{
  "num_hidden_layers": 19,
  "hidden_size": 160,
  "positions": "rope",
  "init_std_o": 0.00642,
  "init_std_down": 0.00642,
  "final_lr_fraction": 0.0,
  "max_steps": 5567
}
Each number is 128 + 24 x the weight over its row's rms, rounded and kept within 0 to 255. Layers, rows and columns count from 0. The size above them is the row's rms in percent of the matrix's.

# layer 3 attention output (transposed), 160x160, rms 0.0435, rows 91-95, columns 80-159
size [ 89  85  94  92  93]
[[136 124 137 154 175 127 138 123 114 100 159 107 137  81 130 124 158 109 166 146 145 135 136 107 157 138 133 139 131 114 116 106 143 122 128 207 200 124 123 119 142 123 197 128  99 122 108  83 110 163 114 142 119 125 147 116 133 124  99  84 124 101  78 121 135 109  60 142 145 151 154  91 138 132 161 113 107 102 108 139]
 [148 120 131 142 117 168 163  99 120 134 133 142 145 141 152 159 144 141 158 124 112 144 106  99 116 134 109 107 169 167 135 165 115 131 172 156 115 130  98 102 139  98 112 163 111 113 114 151 175  68  81 160 119 123 113 106 142  92 107 147 137 170 126  81 105 105 163 138 140 121 140 103  96  96 156 125 122 125 130 171]
 [136 100 120 124 137 147 129 114 123 136  88 113 140 145 136 159 126 142 143 114 131 129 136 156  95 138 149 114 146 145 154 159 128 174 152 109 120 148 143 152 128 125 111 140 118 105 114 103 152 134 129 124 114  89 158 121 175 106 102 147 159 134 126 135 146 126 147 106 122 173 148 105 149 138 136 146 103  99 162 169]
 [108  98 138 125 124 117 133 123  91 130 154 123 149 164 131 134 174 131 155 194 116 170 130 158 119 107 112 122 106 141 153 110 136 147 178  87 126 152 113 128 115  90 128 114 128 140 122  58 105  94 168  83 109  89 131 125 164  90 130 144 122 101 105 157 121 103 120  86 155 131 105 127  80 106 138 142 107 142 164 126]
 [133  95 145 118 116 140 143 116 154 103 129 119 117 116 136  99 155 169 111 122 100 107  90 156 127 144 123  96 125  89 139 121 156 138  94 133 157 138 135  98 126 105 131 147 147 126  97 108 157 103 107 125 101 146 140 137 131 116 116 118 137 159 105  85 148 137 115  97 123 151 126 145  77 161 151 173 139 173 148 151]]
# layer 3 attention value, 160x160, rms 0.0619, rows 92-95, columns 80-159
size [ 85  91  95  96]
[[117 104 109 156 114 149 143 155 104 145 114 138 145  87 124 154 130 116 128 130 127 147 105 115 133 156 154 118 106 148 130 106 142 129 135 116 124 137 125 117 137 133 117 119 151 149 118 114 176  94 121 154 158 121 106 106 123 135 136 127 135 154 108 113 123 116 101  74 108 119 155 115 185 102 146 148  70 158  93 156]
 [105  96 150 109 145 127 105 142 159 182 119 148 126  80 147 160 166 136 141 135 166 135 102  98 107 156 137 155 155 109 118 113 160 130 100  96 126 157 160 151 111 162 164 106 115 109 111 141 134 118 131 162 143 109  80 156 113 160 168  97 141 119  90 104 111 122 144 144 108 152 146 107  98 137 188 128 149 151 142 161]
 [155 124 132 117 127 116 121 113 114 132 107 109 107 156 109 154 140 122 174 109 142 129 141 121 122  93 130 170 113 174  93 103 105 126 108 103 116 137 136 157 152  95 140 126 119 143  90 168 110 135 139 148 143 140 140 136 135 147 107 134 111 147 100 117 135 167 195 154  87 165 102 144 186 111 152 130 156 150 143 113]
 [111 162 113 186 111 136 128 169 110 148 109 130 117 135 104 121 155 171 127 132 159 106 144 112 127 127  95 114  83 125 125  80 103 146 103 182 146 137 183 176 121 110 157 126 107 123 166 140 117 100 125 147 110 144 113 123 104 109 135 156 104 112 113  94 159 136  88 137 126 133 179 110 153 124 114 155 131 128 125 173]]
# layer 3 attention query, 160x160, rms 0.0889, rows 96-111, columns 80-159
size [ 98 104  98  92 101  99  95 103 112  83 106  95  96 114 102 112]
[[105 122 119 183 148 156 141 122 120 154 104 124 123 136 140  90 142 182 151 125 170 140 135 141 129 103 202 144 182 101 129  78 111 152 139 151 115 138 141 119 148  83 114 132 106 100 190 128 169 110 111  85 112  89 153 125 146 134 148 112  98 114 138 121 158 134 139 115 129 119  91 130 157 108 146 139 128 173 139 123]
 [124 128 183  95 124  81 108 141 138 113 150  96  69 126 132 177  87 117 141 113  79  81 153 117 104 114  70 137 152 139 143 168 125 114  98 128 144 113 124 164  97 139 165 116 166 137 131 146  97 142 118 157 134 181 132 145 114 163 134 112 123 128 163 104 134 134  93 125 133 142 150 131  69 106 121 113 117  92 120 115]
 [104 100 144  94 108  96 128 127 109 117 118 126  96 158 133 171 118 133 142 108 108 126 116 105 109 133 104 128 107 156 171 197 147 128  93 107 115 132 119 159  77 169 150 159 163  89 102 119  95 129 131 120 107 138 105 121  82 163 151 124 163 118 140 112 160 127 116 127 126 108 180 143 105 126 117 135 123  70 117 166]
 [130  95 142 143 127 120 141 159 153  86 105 139 138 105 141 169 151 112 111 126 114 119 140 104 117 131  57 178 103 162 120 136 141 104 127 109 118 138  96 129  89 130 118 141 150 130 106 136  80 156 139 162  89 127 117 117 108 101  92 163  95 120 134 125 113 134 155 131 101 157 169 102 104 100  81 144 110  84 147 151]
 [133 107 137 110 108  83 114 150 103 112 165 148 104 129 124 168 131 119 105 128 102 115 122 126 103 133 108  98 135 200 153 154 135 126 110 134 170 117 121 143  82 171 129 107 159 138 112 142 120 165 135 159 114 120 100 130  71 132 142 152 197 112 118 107 167  96 141 147 124 119 159 169 130 153  77 158 123  66 135 129]
 [110 146 136 159  96 124 119  99 126 115 134 107 141 148 131 164 122  67 142 136  94  90 127 130 124 152  80 126 140 149 164 154 141 137 105 104 169 130 148 123  92 155 172 183 161 113 105 116 138 142 108 115 106 151 109 109 125 130 131 165 138 144 132 135 136 108 135 133 114 146 161 129 133 146  81 107  75  92 132 182]
 [118 141 173 120 146  99 126 179 109 153 124  99 113 141  70 171 135 117  90 124 123 102 175 142 116 126 123 112 183 125 141 108 112 111 112 124 115 115 160 155 115 124 156 132 158 156 114 138 130 153 122 132 102 177 121 108 106 133 129 158 118 108 150 135 151 118 104  97 149  98 174 111  81  98 108 112 140 111 106 124]
 [145 152 125 110 152 157 133 104 146 137 128 172 165  98 113 128 156  92  98 134 151 128 108 126 134 153 126 151 121 151 108 121 148 149  96 124 151 151 147 128  91 147 143 123  75 108 119 145 147 139 142 123 149  80  78 105 140 128 104 138 131 121  81  86 102 120 165 113 119 166 127 142 130 111  95 108  99 116 145 149]
 [160 151 124 157 112 133 119 117 130 165 112 141 124 125 155  94 129 151 125 137 157 149 121 160 106 135 182 131 141 105 132  86  98 145 150 102 104 130 120 115 177 111  94 146 106 165 148 124 146 119 114  86 127  93 167 158 146 127 147 115 119 138 107 172 117 138  98 110 100  93 101 113 144 157 170 169 155 182 124 126]
 [ 81 160 113  91 140 133 100 125 157  96 135 118 155 110 118  99 150  85 180 157 142 104 137 137 126 119 156 104 166 113 125 117 122 151 164 136  99  96 146 171 100  79 119  98 122 144 135 142 162 138 114 104  99 120 168 133 128  77 117 137 102 153 140 116 168 100  80 103 123 140 128  98  96 116 108 108  96 161 148 136]
 [ 78 117 107  93 128 116 114 137 164  79 124 144 152 116 114 149 128 104 122 133 105 140 127  93 116 106 131 105 145 144 107 116 130 154 140 132 156 136 154 143  66 150 164 106 125 115 101 128 129 137 155 131 129 115  73 116 117 156  73 127 113 126 152  97 131 117 127 121 122 171 163 127  78  97  99 106 115 109 108 129]
 [119 142 131  88  97 126 148 138 149 102 143 103 116 161 153 139  87  79 124 119 101 105 127  91 141 137  79 125 118 118 117 183 139 123 113 122 182 138 120 164  80 136 169 133 143 140 115 141  97 175 145 158 127 140  68 128 106 144 150 106  92 118 112 123 134 135 150 105 151 166 154 130  95 133 102  81 124  81 106 155]
 [101 115 150 140 184 125 127 131 101 139 100 141 128 144 130 121 160 117 144 118 153 157 144 147 113 105 134 146 130 143 103 126 126 151 158 108  60  90 113 114 148 122 112 130  91 146 128 129 163  94 123  97 112 105 167 145 130  73 133 140 134 151 129 131 102 136  57 168  84 145 121 137 167 137 180 119 128 171 146 120]
 [ 80 116 156  78 130 127 108 114 134 116 130 128 132  91 109 142 101  80 143 115 109 141 126 108 135 105 148 104 151 162 120 135 141 162 138 148 127  98 130 139 110 132 140 151 121 137 107 106 143 107 135 114 111 135 118 101 114 139  93 132 124 108 155  94 124  92 120 168 101 156 154 147 117  91  94 118 102  92 128 153]
 [ 85 124 143 130 139 125 130 101 133 135 129 143 110 114  87 155 160  95 165 114 136 131 137 102  98 117 113  74 134 143 132 132 117 133 144 132 135  74 100 108 139 147 114 110 141 124 102 119 120  92 122 117 113 109 109 113 107 101 107 139 130  98 131  90 121 136 107 180  86 169 161 122 149 128  87 113  83  99 144 113]
 [125 155 127 102 118 139 172 134 141 113 144 153  82 161 148 106 201 113 157 166 131 185 109 144 130 125 132 160 144  98 180 145 139  95 135 159 113 112 118 115 142 120 169 122 123 144 125 146 109 148 106 128 124 135 145 123 154  98 121 118 102 135 110 145 117 152 126 109 133 135 101 113  96 165 120 134 144 142 184 104]]
# layer 3 attention key, 160x160, rms 0.0876, rows 96-110, columns 80-159
size [112  95  95 103 103 107 106  87 107  94 112  93  85 117 107]
[[167 156 159 126 132 124 156 132 125 144 116 108 161 147 138 156 154 116  81 145 106 161  94 128 120 118 134 120 111 121 185 131 136 103 142 150 114 105 123 146 125 130 154  78 154 161 124 106 132 109  92 137 121 142 137 120 134  58  91 142 160 138 144 133 144 143 102 106 116 142 102  87  82 111 115  85 105 147 162 183]
 [143  84 128 140 179 156 103 108 119 141 105  86 109 149 135 118 122 125 159 134 148 139 113 180 124 128 147 153  80  99 161  73 129 146 122 157 119 134  83 119 117 116 131  85 120 112 121 132 119 140 146 110 142 130 122 125 160 129 125 106  93 126 143 124 146  96 142 206 122 111 146 120 192 173 127 146 113 135  72 110]
 [ 90 130  96 158 129 129 104 134 115 146 117 112 144 100 145 108 158  91 182 123 132 114 148 101 133 129 134 116 136 157 116 120 110 105 139 118 148 141 104  96 122 151 102 157  86  93 142 131 113 174 121 111 102 115 112 132 102 140 152 126 110 119 122 131 109 100 134 148 107  84 149  88 137 142 100 127 153 123  94 127]
 [109  87 130 135 116 151 100 108 126 100 129 144 142 132 120 114  95 128 115 108 123 113 128 104 140 172 104 120 128 111  96 152 114 147 115 125 117 159 117 124 114 142 120 139  98  93 131 103 126 136 180 134 132  96 104 149 134 197 161 128 151 136 107 145 132 153 131 122 142 140 135 171 126 129 129 147 119 101 107 104]
 [120 133 131 182  90 173 139 126 123 116  85  76 125 105 127 109 127 114 151 110 170 114 106 112 136 177 116 119 148 164 108 146 138 132 141 111 108 184 114 151 109 105 118 137  69 119 129 153 138 159 137 139 136  92 144 146 143 151 156 141 133 115 111 111 144 128 111  90 148 146 125 130 119 129 111 103 135 142 126  84]
 [143 122 157 122 128 124 107 112 102 118 118 171 120 103 100 149 130 175 139 130 132  99 110 113 134 174 103 123 104 141 112 126 112 154  92 103  88 162 136 120 144 124 106 148 124  82 152 150 121 128 150 129 154 144 108 145 134 157 187 130 142 148 132 123 120 144 141 129 102 142 125 162 106 102 173 148 155 131 156  87]
 [107  89 115 102 101 129 127 119 113  91 157 114 133 111 118 109 117 164 141 128  79  95 151 107 153 140  88 122 143 114 113 143  98 124 143  88 127 147 125  86 120 147  89 181  83  98 116 144 154 123 153 116 140 143 111 103 152 169 148 113 124 118  90 106 108 119 201 149 167 152 141 151 135 155 135 105 151  82 115 112]
 [125 141 164  93 146  98 106  98 128 142 167 149 111 139  94 135  93 146  99 118 134 128  94  76 115 162 129 130  94 151 113 121 145  99  86 123 106 139 145 132 141 162 121 117 145 117 149 117 141  94 163 116 131 114 153 178 140 139 129 137 137 159 126 107 135 135 106 158 120 153 114  82 109 121 178 193 147 107 146  77]
 [141 137 121 113 112 130 152 129 127 118 140 111 102 145 120 127 162 109 130 133 124 174 147 140 108 108 132 121 138 129 171 149 148 112 138 182 131 114 117 141 121 124 173 119 165 142  97 157 111 141  79 141 132 158 153  92 102 124 123 130 131 131 122 118 155 117 117 141 127 122 139 142 121 189  94 132 108 125 147 150]
 [142  80 132 128 149 149 124 108  95 131 152 133 104 120 117 103 103 158 116 124 131 108 138 139 139 138 124 105 117 116 138 118 102 132  60 124 113  88 127 137 134 144 119 167 129 136 100 113 107  98 128 167 144 113 156 126 107 165 138  95  74 128 107  98  99 111 125 219 123 171 146 111 186 176 178 120 151 130 103  81]
 [134 125 145 127 164 118  89 118 121 124 144 124 117 106 105 153 110 133 108 106  92  95  84 105 132 141 118 137 126 120 114 123 122 127 107 114 125 132 147  82 114 126  78 143 125 117 162 128 136  87 176 121 148 113 122 139 168 103 140 137 123 109 161 104 135 119 115 119 115 167 139 106 158 106 164 127 132 125 124  68]
 [ 97 140 132 118 124 118 127 105 137 126 119 140 165 127 107 127  79 123 137 111 113 105 137 102 124 125 108 124 100 109 115 108 153 153 165  88 144 153 171 108 129  99 100 109 102 139 161 107 122 125 177 142 108 131 136 142 147 164 128 133 156 130 152 147 113 125 145  87 146 127 120 111 155 108 127 163 110 104 117  90]
 [162 107 115 150 123 148 139 131 141 136 139 140 102  85 112 135 147 134 149 118 131 136 148 147 113 146 168 115 158 158 127 111 150 130 142 179 133  67  88 166 163 133 110 127 148 118  91 158 118 121  87  93  95 129 149 118  99  73 135 160 109 115 111 123 135 142  92 125  99 135 138  84 114 128 123 151 117 126 131 160]
 [131 112 120 118 164 123 107 110 122 160 129 161 118 109 110 129  91 136 122 145 145 122  79 116 141 141 111 127 108  94 115 115 117 130  90  97  93 123 138 113 122 129  81 110  96 127 147 115 152 120 176 121 153 120 129 151 162 126 123 125 131 124 141 115 141 138 151 123 114 149 124 112 148 112 165 151 130 150 137  63]
 [141 162 128 125 103 106 137 101 110 108 118 119 102 114 134 109  93 132  87 165 122 106 109 106 122 165 144 153 145 163 105  93 118 137 128  74 128 116 153 126 123 155  98 106  98 151 189 115 161 123 125 125 131 126 182 152 157  90 150 137 127 122 127 122 133 103 105  96 106 117  91  77 111  80 145 100 142 131 160  84]]